Weights of a small transformer language model: width 96, a variant of SOAP for these matrices.
Each number is 500 + 50 x the weight over its row's rms, rounded and kept within 0 to 999. Layers, rows and columns count from 0. Numbers have three digits each. The size before them is the row's rms in percent of the matrix's.

# layer 4 MLP gate, 192x96, rms 0.26, rows 10-32, columns 0-95
085:553528448584541468568523558495530473492423373501523627591524438541523379486552549487541463419507520442470445439496573473536421460499500536509522481543509568545513443466512519445503535497549518522515458524630507399424474456497395525519514521396490579534489478464465573488518481545494479513
115:631510671525515536447520552497509497477442534481484512494573478515520549569587515486495472479396517431411528498547483512572451508495456513548433489548462444523482537541388443466524527499581547519540612547484518418537443461477437565529522521496551534567567566489471510519547460551419445502
103:414565477426480465410506444458484456471474599484459487505569578547476479520492506542544410541422609486443465452412544492454513458505435438527457514502492511486482525473488499546466473468639497556587493444509425435544522468469404464566497567469524456522514394497466445594540558524508496421
105:517447409457554526485547473561506472545440482531476493552365533473532517516583443495450463479518493486468471513530611501409445332557492520495459524510542558462523507481480497566570474498502578502572440400515414525452470496489501490556423564457448476521521498507480553648491527557455449498
092:416533539434536565504565399407471480469525495420513510515516501478427519541468529502461511536471565506557394480453519402501513518501435450554487435545556429456501479541471491507537528542635475512473568489585488443505517395483509536462467421463579469529469505388489488463458502367484489412
093:423512532554529502486541455471462524595503558494525494441494563433530530573398475540557427432429487475486436473481494548434501510490476453512444498468456532485575514482542548415478553487534537606477555495490428384485524528610418482486431408568438482465444523461407468499583420457439483470
110:470434441418484568432466493482476512482481489564497535534543511511547462418462518516451589571603517414468561505536482586394506517573410497509478497444497495518462498397524565487435580576509425483511468463562505392517545465520484400484551493532591511523576499551460516531403551532434540493
108:555491540498544467568498391509389477444500589589493541391530471508506543524525522488575473539545500507540469534519501510473540521557460534518452461520485556467427417565500472505463452496514483593510478385440516507410487622574468435523505572425475535532533481409585546566517531576481462571
101:537499512457503531562527411517419510492499582438447589559417558486530472555518520459496420434517451456460516512433548486497523441515538473575539548525553594547557494511619512411495553419422464554595481536515501548476487476457492494502447463502415486505476462478501490330590466502464509557
087:515396552379512511564500545475578468463495568502459500427525544450510577452412534451451415541560545485495570515484537482443489457444446595510537453387569489496502485562411492440444481480520539539375450449523572447498490544474508509517550572530526437540517495510525447427482475513445600484
105:526463560579586538495583587601503532403608546500483487452513456507468513534561495505517460502592455580480525438487420458464529512471534523613597528513518463482510452423428478541472522430508563528514449437514470392514456540400478456577492510470536542538529547466430414452511457542510524520
097:492486496523638447507492532499438431506495543493505465496519429447440381531555551559494492551550478467480534556604592551414549588468462574553562484514530548393483548520496438444460488525524554458507526438456512442501475487516476521466576495553470570503523413529468532448465467515658487520
094:540489450499478450570386486489435449457454558501416473491468425489503445561472621412497465433507452483444545405501508461462409497524466540556408584538443533420507536486394495467480514511456487480547487543525439503432422504484420505454569536515448563481500570440426511532542459479506500602
097:532506479501460462480428457528483438557490504579594525444485501456477526370581597510481619407483508569478505484403481437541463487503421366481527466425518477489502434410473483426500484505504530406480415515513473560518557528432562540479417533510525468532483480546546562543486509518460444551
099:507519510511532522456577472489431520527536465463554520452541463442464506617439478533438495447452533411436491488470509507508499577493548387564474505535480416501619437491494512415636538562525462510546495550482532481612601507517472481478498422553480553476485445458500544578537413592532543525
095:481468489486444558428453492473521435499447526425463561587508541532559610536582440467547528424534456442530498508455457432540560542632495496462459402535519438443470481537508424503533457549502402473506567564505550428509521525556514445427507562525565490485467523518480516514411631554519459501
097:554520485500546409508450447520511479490469481468459499413522567551488534508482516541538529524553476407434477550484596561552535465544521527394547514446587538494524522589541481447501384430569552436446530436427404474462499541433447485504568455551519451488527517517410560540530522564508605582
095:538565479452470474489526562490560560466474471558511537499504409490583429558488414438520467483532470493588464594576531492468512515485452509448500428500549460421518523547417434521387608523437599542455520477462546461468557500441520601506395517426519522548505446441446457542474529494578455474
101:466568523555575450493534562509532470425597532452466510467580532440592424473488540530500497454564554531444530423481372495458500510509543481521440418555498505416480489467564540508374520500569465512555484477543497358440567485484539571503536509417513535540476500414442502503455472550436543477
100:456572539509602541503605498476463501533512509548431534537459499465565458551582569504470491465430470539444457534523448374501486527568402490568526439481477553440445463530521571471474492490427452440523456437497426538488566426530385544473495506556573580554509484523404485518497431552521425508
096:476416409499569504451568540515500391441591547493484523541524525510520480441484597489524583392579516404521490548491575546400509531445485550442506523497537534469437464577578490523494542552510501512525528452502622509536491447511543526519493482514585463522483496437565540381532515488391533479
097:461486453499544498531459427623479499473548479527592455571365524523578501543474436477386503489507512639515507516495555511497516442569457510498404443510529485484476494439583435520475477599512469469573521420498467431482495523467519454520435425490533464429532544516523502499461433579610524515
107:458471553565461527482475527554558496499597459505476536502551494528430464521435552421489409491487566465561506483530499507421494482544416572547473416464446411501509558496442588564397522415415536484462600519480424555489458435453419424446535477552577444470526486551484539486574552500496511555
# layer 4 MLP up, 192x96, rms 0.243, rows 10-32, columns 0-95
087:491513501482469555471522533507620503446495447530562584562506462573528445453543488590491592475531512447399557465522515463516539554488533511538464466485551529582559458513535438509506531504472495491509512552593518458460499436514329599570508525438550540585502522451525496532576419521390535539
108:506566412489557519548513495535466476445508526499513482444458514566467621432515518459469561472508462526487503458470570535486538612527546584548500562606491439495553560466546540349598557494483515450478543550465484487422452500493525468521659443527493437501495497523468436471531536481578556536
092:436498490462462456448574511480501494493597549519475491384515609466469492526537544514461454517531532520411529526396570550497485469551524517479542506587440441505533411432575530565468444548632476467511490476398487495540534604480471530496504491437428464606474490462474479595552558560527520498
102:480547474493544527409455582443581546526529525463405617529627440476531518460492409555565478446532526536499604441498473506579504475563470518456417478473553491502459513431442413555428446533479467461457517509504543470435478447415575514479441489523522539489494474538510555393538552525483432534
098:450473521462524533407480428515577401531452456556565502594478630564378471520494566643455549426472525520424493553532521459533486502530424513559505513537490473511459463505480502433484512485534465562436495448536568477544520559546453527437462495532493470509529509497598489484495408576400501511
090:514515569539478478450427541547447433521492437543450438478537462474508490537493522449425557442495487477434458483535457557444502523475549462599460573463453528536529498427539464539410493513469539475571550483524544418455519642536480502471418484611485595555513490475448538566618425416486446469
111:487531512497512496503513437552439379480443498467483556542512503526560470491481574518448606535502463524532564541545477558509543527570405457573403464460486463560478517453499540557484639535483499518573513462526566500496494466435458451428490607472534509520595531499500618478428482555580529603
109:524477479465479542569445518467543510546489501451456518543471538431545438548556522500417514533418407567387494495460578497481497477533446500605498562562544431508534480577406528548435461510527419465580548547473591475520458598430520514441471495510449566465484481490519454478495625469498594437
104:404388582471598484531586444479499474520470490437503406504420435481409489615558476489453543481559525414542468484507402461531474508487532448597395531491482470564492526437500454504557527477500526541448489508508497578453532405456498504503531492485550507440477601519445544436473440468510525435
095:551559434503476511488508443506501509462567412447535484498497442651483435610498511528453504373518480625481511500462461513511518523491487470501431514581393477394533505446529564493495607466425530478563468403485442538423540493428518489457527463451545464501494471523494396513446543517502511497
106:488560481566560480584565539502529446423443450508496505503486477554435414459530476499486596555448499474580517494520523532433480564447457543431378541448482554557473421482591518458490460507467483558387538490552489476501337556501529497554458420484543547506526462558528571520568516475481565517
103:405454568500403487549509430488491485484521542577483487505431555639591483364492475457522517522488465567458529561528480493542484479485423422527474464539479497518533429476483504506538499581473509520551465571501534606414493562416572494596528437394502474507444591516504484557511532509482551482
101:431513601530483402567459484561523512563502454594495534400521473511477463473549444549512483559511480475490405620441542440555475569462429515374461495471492552533527439446448497511534476597460541521502476479510563473408444492506499513470520454381570547454491523455472562564499526542500417519
093:409485511503540577571483513587471502444467507422489456543591545457563547509464387531521463543523453490538481486473508591465471468564582445484518467527500421492474466426458524577503469505444558473517515542533441422471484426491514549428532512457412621452419591459580565509470476529576552541
097:577518500516508394595492605541453470498469534511459475521485407551544498567495577399497470481557479440533575498474490511498533455484462451518444496612616495586431573472502544531530503509479508534445547606449481519516423551520472559389547553498482523534474515503520506430414494456429427448
105:539400485511568501491466436549465447479369521450526585584500509544509543574499501463474503530527507500522507457561513521479511485601386444528410482459527482433531457567466443470488482612499480485544574561414466497578541591484507489471535555471539419520476556443543444512535515512359504452
094:505550423503421458423448526472539504554437546503434558482595482600443497440555448424564498528488521519452447468585603416497440524566492499482543444534547545561514402522589539509487528482548550488517489514467458443550456537543552475575480520535570437545454492421562525412520511515413537432
095:515553488534448495528469436532523506421556458545500504513524499464461461460467426608461493557558614444467501534535493429532493570451489570428507443595479576489489504400526503500530519522543437596576534491560482453490527610518432412411516505469491570451515543559490538489518578400525482400
097:504621518580473464520458470553466407438505455513545521497470518505449560485566557514432487531521510512545592494511421468423465455409527423477405469590454496488476512531498457521589412509407490476518448529462535517534530444471502415485523577531486469596420593521439545536466476460410438550
095:446565479533540488509528392492588560494519410477571463416471430493555479470444468514503488473448592533465487438475563552417444479543500425505550460511525625450468400489433597431397436510478519504471443468525434477457545498559564511481510493474595513513536537536437472568503531415505551503
090:521463455486514489417469468572501452451424462497496558479497540442510600523473519581448430464435557533570522574471501457578443529475499463498538453473440609553534476483496530496434486525443519613431534521496504484375505487438417442446484427462541519410481537447608547565495447482459415526
098:422545510516633493490568344488480467534495470438543510473472441571511484557423491388480551455495472489525478508571446447536628440535575458582525518534555451493525516486532455493499471539480487440459573510578472560541473500488553480493430536547414502526483537488464468629508418528464523481
098:532546464477484497563541419439513523562454487551533562504444512474409529524535556428476504515514538553540507545446499521534562487455542519451413566586510393417490481494436550528479543537430524481427464610559547526468482433493578590547483540505551446472448518477470593575511500625581558547
# layer 4 MLP down (transposed), 192x96, rms 0.232, rows 10-31, columns 0-95
103:425601484460524557501482539544591479535516457478503529474597463484518513500539463529413445485472605514574512370419559535416488532549534558522576504497590452512549503465429421483403500530529456535493486475498545518519554585515474505499480448477511467532469581382439417468436480518584470466
112:519449552539534496470547536419520530471429439464493474524535478502413480532528473547446469502492480517493523558505536392476490505446539511521531492471520524486530431487456432554481441371585574523430445604503528568629463527433468552605463487503543528546521491510405666486539498518453463449
100:518513433527471583528499510438487475578452498425600594553592552484508442522533467537537587602424511539513445535478484469495500533407447480539465437459492478521568582518464513610569495562533632477473488443553478553507458487462535465568479531496480405510534489541431446526409458505487573487
102:548497514531491490618566474490384485547438481476484517457455500550529513507495494519590459521541449511510426567447480502422469514547566455557508521499546542451428579505537394599489486471615537493527420525524521533630520505438545496516561493524596550436436554512499522456424411483425519539
096:514478474472546524558496506520476528497559544517603552528507531549530585464564439444455467429466563591533412453394473435539462550550583405514570509430446477527396474423458527427472502561578444521513457508562534451463424539493488517435485566546510571588551473491545469464487562565488526533
093:490485473535527530607459440508511450561512458429549462419497473612499503589477427473500472512465413417528567569467467444479486431615481451500473518465456615388474545520567486485473506479488461518472441583430494443509532484528474522519543502584478465596424459439563508459499454539496547412
111:576516461462493561549538557547479428452412490531491552505547494558509447494509527540397565543543469442557667579486458530490505533671542458571399560392539497519442522443517509526419521569487418464567485529498492486497427494511496483525508465468507511431514489500467470464501537446509542519
109:430487500504481519504512561539483439510492510554494492489456477458358528502546434416570548527484553507462452491550470612522556517479568382488634466386572557527484569401536507512570439518479482611511497419560477484527552487551480565456483511465537538536501462464459540535413462545495468499
104:500565536502351548449402583525460509414546452456496477425501495536536460430418541452567480509515452504484530335421580434530489555455435482528543522467510477532451498540524504484508558519435586537498546499515497469551437425481488480549523464476509523475507482506484377492439536586520564455
102:552500549536445491476500544429446561558440500481495503543518555505484433491500571499425476495509530546562479573581447512477513402447557485527472438508519488448544438422487427492459541522511513436551569442441530458453564587412522479490435534489565498409601498535376585454528531556407473582
098:515543477518549556493552518436499504503510503420480432546447556465493463487617475482539477483526416528434479367613527449432520544395422450486483529443500558557516461525491565402422547424530486476489500509476447515507557534523518482510565540578492509490450519615424494418548490412422470522
095:432468505454445472446576462490566551474495561482454474412515521513444457454485485486499468544511533501460472444435458534498437442484513558524479571429489501485534382429436518556533413486502490432491572465485525571459454488569507515630451527382498512524588565424464532528527486497334468516
098:492484369537413530417527447523520567521617485508500473517491461482580476524574450477508494473585552548456569474484566541436457490534416456571489470464494447456599443479554521536519473493442447486546477432510588491411443493435425474474506525403506501475465564397412502512443450510486458554
098:445451477510461526523447371445595544616536551519614482504499434530478535513494598458502499548557515535495517443537482514461452518513477572561463489457497410412460490499469484569458513479434581553541623496396463486550526497551451481495490415615567457490446493478532497413468480496486470498
102:433531481468454524490608555419582455421524461487526468422445544487524495468511530564423548486436543480471440465458439531552445579480507513411478476383393546463547466452507511474555577435523535445516553559537469538477561572480512427550496527509517463499527504505511611524481613431437530558
097:482599459454511537515518551498340470557565506525503567465471522530527597541447506511546404521479496427494469517510503435509448524657546434473531580475486496529422482607411529500535426516507495500563533529515508575475541531511563454497511532503459529500558428595417498398515528482523464510
096:418517577465593555525455525511512537494567464512576442357461518486535581430537529568499489513545554559594419446481535556611580461558549515527478499441538540451376531573519510529531494503479511491509502518366530512502481509473513613547498576523511464493478512520499394537492474537514497487
097:495487471540459464480424632511470495498508476451573526479522500512549482505513452459500418526538447457477509459482539520379557486542474550437466342464419522433488505534498471527526515467554378474489456512512566516481492513593479569493451598407454477463476569467425501536500647542461472485
109:561478499586556487566423544502551432542493460478521457549509431537510446462596498526540515551459491492483529463445359525598438519461438465426518517533507457453497546587562510487595437507499509539617454496494501527494426467470496489528460418542432499480481502515563563454510484500608355504
095:507440533469479575569451541547459454543532426555482459505573462434466415476530571499600558536515556507443572563454592422477469447510504503445494497492471493556460469512544566447404484562476564576464387474489402462493432510479476521517493538537547471533382440517535410451487467589505465504
097:521526471419504522442449486459526485538509545511500586463522533434368495494556493442514514588485529536598455538497515482460478502500499511534474395501405612427539588478585473495522463481473547438516507452538534500485490470450452552525612501492601446428447508588499550497610399550551481467
099:550454421497551419527310484458490498482441396479469525594514528407383451501515512485456546529463565407417552492498484490515391478488452495512487508529530512509501495485562436401547519484488476514544562532532481493453380482534474479475512465439520490500485444447460514512574505391466495473